{
  "n_layer": 15,
  "n_head": 4,
  "head_dim": 96,
  "d_mlp": 1152,
  "bias": "none",
  "extras": ["capped logits"],
  "init": "trunc",
  "weight_decay": 0.14,
  "schedule": "wsd",
  "decay_shape": "linear",
  "final_lr_fraction": 0.0,
  "train_tokens": 1301000000,
  "dataset": "wikipedia_en"
}
Each number is 50 + 12 x the weight over its row's rms, rounded and kept within 0 to 99. Layers, rows and columns count from 0. The size before them is the row's rms in percent of the matrix's.

# down: layer 10 MLP down (transposed), 1152x384, rms 0.0973, rows 57-78, columns 96-143
# gate: layer 10 MLP gate, 1152x384, rms 0.0942, rows 58-78, columns 96-143
# up: layer 10 MLP up, 1152x384, rms 0.103, rows 58-78, columns 96-143
down57 093:34 55 43 29 41 58 50 51 67 30 54 69 50 45 51 54 67 36 66 39 32 46 57 40 54 42 66 54 37 42 56 48 41 21 45 54 45 57 65 59 16 51 50 58 24 55 41 64
gate58 094:59 57 48 42 75 36 49 61 36 57 29 45 43 35 34 62 35 67 59 62 44 41 58 48 32 57 41 40 47 25 59 56 53 40 50 56 53 31 47 36 49 67 54 67 56 65 40 37
up58 098:52 59 58 57 53 32 30 57 47 55 37 41 60 68 41 47 60 64 49 46 51 54 46 40 52 55 65 31 56 49 70 63 43 56 58 33 46 45 35 60 33 58 64 48 61 59 63 65
down58 098:51 49 40 73 44 22 55 59 56 50 72 53 59 46 67 80 35 43 66 41 39 45 48 59 48 47 42 50 58 51 33 59 37 56 65 45 29 28 40 49 55 35 41 40 57 52 40 49
gate59 092:51 64 55 40 39 60 46 63 48 52 50 55 55 55 49 69 56 62 60 54 43 53 52 54 05 39 45 49 59 53 62 43 50 46 40 40 70 43 66 42 52 33 53 78 56 62 51 40
up59 101:31 65 50 57 39 64 63 25 46 48 40 38 61 46 43 74 47 35 48 43 20 57 40 38 43 45 64 58 46 57 28 64 47 30 34 51 48 32 39 32 39 67 52 43 60 48 52 37
down59 094:42 25 50 34 49 43 48 54 35 58 79 50 53 49 57 60 36 59 46 44 52 65 49 58 35 60 53 41 29 27 48 46 60 61 35 33 55 63 47 47 45 42 46 48 45 55 56 52
gate60 109:21 38 63 53 55 66 75 62 09 50 40 31 41 55 41 44 38 46 44 64 55 56 53 33 16 53 43 46 65 56 52 31 62 50 46 54 38 65 53 35 46 45 69 54 60 48 70 57
up60 105:52 40 54 40 42 51 69 55 33 54 50 36 37 44 42 22 47 32 67 57 57 28 28 52 49 40 66 62 52 62 53 80 51 29 53 49 43 59 56 71 41 53 42 36 40 57 36 57
down60 097:40 61 40 70 56 44 62 57 27 38 57 44 59 63 61 65 38 51 47 83 49 54 46 40 63 50 37 43 81 60 47 53 52 61 46 27 36 45 73 54 55 44 40 44 51 57 64 37
gate61 099:57 47 27 52 54 36 46 38 57 34 50 28 62 64 60 16 37 49 37 49 51 57 51 40 51 52 52 53 17 75 37 40 48 48 53 50 37 56 34 59 58 56 33 73 24 55 68 31
up61 101:52 39 54 41 56 49 78 39 53 45 54 78 56 44 51 78 38 73 60 45 48 65 60 51 39 39 92 56 55 45 55 53 54 36 40 43 61 47 49 45 46 60 49 34 57 29 46 63
down61 096:42 70 56 54 43 56 51 50 55 39 72 66 38 22 52 73 57 57 39 57 68 41 55 53 35 61 35 31 27 21 67 52 33 57 40 44 53 40 69 42 40 35 44 29 55 45 35 67
gate62 100:43 60 55 64 90 37 30 62 49 38 51 32 56 55 72 45 28 28 38 56 55 48 76 48 40 45 59 33 48 45 49 48 53 42 45 44 53 48 38 50 51 60 68 48 27 61 48 44
up62 104:33 51 31 50 67 38 57 63 44 47 50 72 45 71 42 53 53 44 56 53 42 79 65 28 38 42 49 48 55 55 49 40 60 75 70 44 60 65 39 41 72 63 63 30 61 44 65 55
down62 099:28 57 33 45 58 40 65 28 61 40 51 42 68 66 49 59 67 42 48 45 30 47 61 39 64 46 44 62 50 61 57 33 53 62 39 45 52 43 58 32 55 66 64 41 57 59 55 61
gate63 105:60 56 36 54 39 34 59 36 75 56 62 65 62 55 46 49 48 50 58 52 48 43 37 44 50 47 41 69 58 49 33 73 53 29 26 69 44 70 59 55 72 34 57 22 39 31 68 68
up63 101:48 62 63 58 33 69 63 58 37 49 35 67 46 54 59 32 45 58 56 50 70 47 47 58 47 39 37 49 39 57 49 31 67 29 52 62 27 22 83 64 43 45 80 41 39 60 57 25
down63 102:36 60 66 39 53 55 64 46 62 23 55 55 66 45 48 53 43 41 42 59 58 49 35 54 35 53 33 78 40 58 60 71 31 39 50 24 50 55 56 49 52 65 45 47 63 46 43 42
gate64 100:50 91 34 42 40 57 33 48 40 58 60 52 59 58 55 53 46 59 22 60 32 42 46 57 50 50 53 69 67 66 53 80 72 48 61 69 51 23 46 54 52 51 39 61 67 70 70 40
up64 096:48 52 54 27 47 70 50 31 47 59 38 49 60 65 45 55 53 46 69 58 36 42 60 48 61 41 50 52 50 50 59 69 45 48 49 35 32 50 51 63 53 46 58 39 42 68 47 35
down64 100:44 42 43 57 36 60 55 37 56 34 36 66 43 67 58 72 60 46 49 40 48 48 46 57 67 59 31 48 42 31 33 55 42 34 48 41 36 43 65 37 44 56 36 31 43 58 57 29
gate65 099:50 68 50 50 45 41 54 60 44 64 48 47 43 33 58 45 38 51 34 47 40 45 38 67 58 51 51 35 40 43 70 57 71 54 54 40 50 64 49 53 47 39 29 93 47 35 30 41
up65 099:68 45 39 39 34 36 46 43 55 48 44 37 32 48 47 51 47 64 70 68 62 43 35 34 56 44 56 51 54 47 47 51 45 65 63 54 55 19 28 54 64 50 71 36 43 42 44 36
down65 101:64 49 43 58 48 68 33 39 53 43 57 53 61 60 51 32 38 43 54 63 43 44 38 46 53 44 52 51 46 63 53 43 61 54 47 64 51 45 45 46 41 61 65 49 46 43 56 65
gate66 100:61 56 69 46 62 41 73 42 74 44 34 62 35 57 49 46 32 71 59 44 63 48 46 58 49 63 58 65 59 23 63 47 56 43 73 43 56 51 40 49 39 57 57 53 31 41 54 52
up66 097:43 28 65 37 65 36 42 28 65 50 44 30 40 45 54 39 44 43 65 69 61 53 58 49 43 42 49 52 56 62 60 63 40 45 38 49 26 48 49 23 44 62 32 54 82 52 46 38
down66 104:48 49 64 54 53 61 34 37 53 42 43 38 33 55 50 36 35 52 42 37 35 42 35 68 53 48 41 65 38 55 41 63 66 32 65 57 71 61 59 55 46 46 31 57 60 51 54 52
gate67 101:35 55 34 44 45 31 48 50 46 37 48 56 41 47 48 40 46 40 67 46 39 36 55 68 64 59 60 40 40 58 80 75 47 50 38 47 54 58 31 63 55 45 66 39 43 29 59 52
up67 097:45 22 52 50 53 70 31 34 60 66 57 72 45 38 52 46 50 70 47 50 45 50 50 42 68 41 37 36 58 59 39 35 29 40 54 53 48 37 54 62 71 45 30 76 37 61 77 67
down67 098:80 50 38 59 49 46 68 34 43 45 33 72 38 41 46 55 49 35 46 53 50 36 44 59 56 54 45 50 78 35 31 57 27 62 55 75 43 53 59 37 52 50 64 44 61 71 42 48
gate68 103:44 61 32 51 63 47 43 60 59 56 54 50 39 29 56 45 56 57 39 65 51 57 34 74 48 42 15 42 56 48 54 43 57 39 47 68 69 65 30 45 50 32 30 29 40 31 56 49
up68 106:49 53 73 68 65 52 47 46 41 64 33 49 41 26 74 51 46 59 39 55 53 42 41 43 59 54 48 81 31 36 67 51 52 55 62 56 40 59 64 41 28 53 48 36 60 66 62 47
down68 104:47 31 56 60 49 45 55 46 58 42 48 38 41 43 42 63 42 66 31 52 49 54 75 30 62 59 53 50 70 52 59 65 46 64 63 59 44 64 36 66 59 78 42 55 24 37 61 23
gate69 099:37 50 33 44 44 55 46 43 44 32 55 21 65 56 41 48 46 36 64 31 52 60 75 44 57 47 56 58 45 64 54 57 56 28 63 63 35 64 34 58 51 57 70 58 38 67 58 46
up69 097:49 44 36 40 46 57 50 66 46 39 50 47 39 47 72 49 18 43 36 46 43 43 67 69 48 54 78 49 64 56 55 43 57 70 56 41 51 60 49 26 36 67 41 41 53 51 44 54
down69 102:51 33 45 30 70 43 66 50 49 60 43 32 60 42 73 46 45 44 49 54 54 73 33 64 40 53 33 41 63 34 48 51 44 60 41 47 57 72 68 54 51 50 45 61 37 33 53 32
gate70 100:45 34 65 35 54 38 26 46 23 52 51 62 65 40 58 55 60 40 84 43 43 62 74 32 41 41 49 54 66 63 50 67 51 54 62 62 52 63 49 41 33 52 51 64 42 58 51 39
up70 098:35 61 63 54 80 47 47 55 44 55 43 46 49 45 46 33 68 40 54 36 52 37 56 63 62 16 69 81 69 55 49 56 66 52 44 37 45 46 58 61 50 48 48 43 67 48 50 38
down70 098:34 41 58 79 85 51 55 40 44 42 21 47 36 48 61 60 36 44 36 35 35 22 43 57 48 49 50 70 52 58 61 50 65 50 61 39 70 41 60 32 60 46 38 66 52 46 65 44
gate71 098:61 35 47 21 55 67 62 76 44 51 71 37 53 24 44 55 41 41 50 50 53 48 48 40 61 50 49 41 54 31 71 31 74 50 52 49 54 56 45 52 45 36 52 29 45 46 54 42
up71 096:68 56 23 53 32 58 32 40 52 49 66 46 62 45 45 56 78 49 35 65 62 25 52 47 54 71 40 14 36 41 73 40 55 35 48 71 43 67 40 49 58 59 55 66 63 46 47 61
down71 098:51 45 48 40 59 48 48 51 41 63 57 54 60 46 61 58 33 47 65 57 48 54 52 30 55 39 37 63 62 45 45 45 55 56 43 66 38 47 21 55 47 62 42 30 48 61 62 64
gate72 098:60 41 21 22 46 44 43 21 63 53 50 48 67 50 61 33 49 60 52 47 42 43 71 56 65 60 50 60 47 53 47 28 29 45 41 45 64 53 53 36 54 47 52 35 36 37 53 48
up72 097:41 56 47 58 50 59 42 69 69 64 40 49 76 43 51 44 51 57 50 55 65 70 69 49 59 25 36 40 34 51 28 37 35 50 64 62 57 44 51 37 32 38 50 45 55 52 42 73
down72 098:45 63 31 32 48 67 57 47 69 36 51 50 46 62 44 38 53 56 34 54 52 51 44 53 41 47 43 49 32 42 35 67 61 36 42 59 45 68 53 42 48 44 39 35 41 54 49 71
gate73 101:63 58 60 51 51 65 36 59 57 59 68 48 43 47 57 48 54 48 50 44 51 58 46 38 58 52 39 48 27 71 68 44 31 46 42 35 49 38 40 43 34 49 58 67 20 67 35 41
up73 104:42 51 68 42 35 48 57 45 22 51 57 67 55 38 36 48 45 64 46 56 68 60 46 61 50 45 62 64 27 38 40 62 54 57 51 61 69 58 59 55 74 40 48 34 73 25 69 50
down73 105:29 44 57 40 55 56 70 36 52 80 52 60 61 55 63 58 47 36 35 64 56 49 41 41 44 70 38 40 32 50 50 41 50 43 45 49 50 58 68 53 56 53 42 41 61 52 59 42
gate74 101:43 28 45 66 58 57 58 40 56 52 40 66 57 43 20 41 52 53 46 50 32 59 42 38 40 51 66 45 43 60 64 64 41 64 37 51 71 50 34 50 33 54 36 73 45 51 62 42
up74 095:47 48 39 54 52 41 51 71 62 55 61 40 56 52 63 51 42 52 68 42 45 58 57 58 32 53 70 41 54 49 57 48 25 40 46 38 52 38 48 37 68 66 88 65 50 79 35 57
down74 102:44 48 64 63 42 58 36 57 49 52 39 37 77 60 57 60 61 40 42 69 64 54 50 36 37 50 66 49 31 36 44 53 60 58 62 60 33 48 50 64 45 37 47 75 49 21 36 54
gate75 101:64 63 23 55 51 51 40 61 45 47 71 65 46 56 57 59 45 42 54 67 41 48 38 42 54 56 40 44 64 51 39 46 57 49 61 66 35 44 65 54 51 49 61 43 64 57 48 57
up75 098:58 61 60 32 31 36 36 26 59 46 51 49 65 43 43 52 44 50 30 49 51 50 63 46 64 47 48 38 54 60 31 44 45 57 51 62 45 59 47 47 28 31 49 46 41 59 39 44
down75 099:47 43 46 56 39 57 40 34 50 49 47 14 55 47 42 70 47 38 63 55 43 69 74 39 26 35 34 50 45 45 34 45 51 50 56 54 43 61 43 62 46 57 43 38 49 43 56 55
gate76 101:46 54 45 48 52 56 29 53 48 54 60 55 41 28 27 44 54 48 54 49 53 36 48 40 47 33 42 42 55 32 48 52 47 46 43 62 69 45 48 40 57 45 47 51 43 26 56 73
up76 099:51 59 30 49 53 40 60 38 39 37 62 37 48 48 59 34 34 51 39 53 46 48 55 63 63 48 44 58 51 59 33 45 29 37 58 62 46 68 37 37 55 57 47 45 44 54 39 56
down76 101:60 42 76 49 26 50 63 42 45 60 37 69 62 44 40 49 51 78 32 42 56 72 53 42 36 61 69 52 53 38 57 35 42 41 69 54 29 38 67 74 38 46 50 22 31 37 48 69
gate77 106:29 52 56 52 46 53 48 45 24 50 37 38 49 38 63 68 35 30 58 68 55 24 53 57 29 47 53 52 63 56 40 59 62 43 53 47 67 38 74 29 46 37 54 42 46 71 49 47
up77 102:23 52 53 50 47 54 61 36 43 35 47 36 37 52 55 67 51 53 44 49 59 46 46 40 36 64 70 68 38 58 36 55 36 39 49 47 40 56 59 50 36 56 59 49 36 49 49 73
down77 103:56 55 45 63 22 45 61 43 50 29 52 56 40 51 53 65 29 60 45 65 58 36 39 59 27 45 37 45 57 69 36 45 39 35 27 48 48 43 57 35 41 33 72 49 58 52 66 28
gate78 103:15 53 45 33 28 56 54 40 44 62 65 51 63 63 45 23 33 51 31 66 19 46 63 72 53 60 51 52 34 37 57 54 68 44 40 37 49 41 61 13 40 35 31 59 30 57 34 40
up78 101:57 54 55 33 44 68 53 39 44 45 69 58 46 64 69 58 51 49 33 48 23 69 39 36 53 27 44 37 24 61 48 50 45 48 48 46 45 56 48 47 35 47 59 58 37 32 51 57
down78 096:58 44 51 53 55 52 49 22 43 58 56 28 31 53 55 37 55 58 54 61 51 58 75 48 42 32 44 46 37 34 38 47 54 59 46 40 46 58 62 44 54 55 55 27 62 58 46 37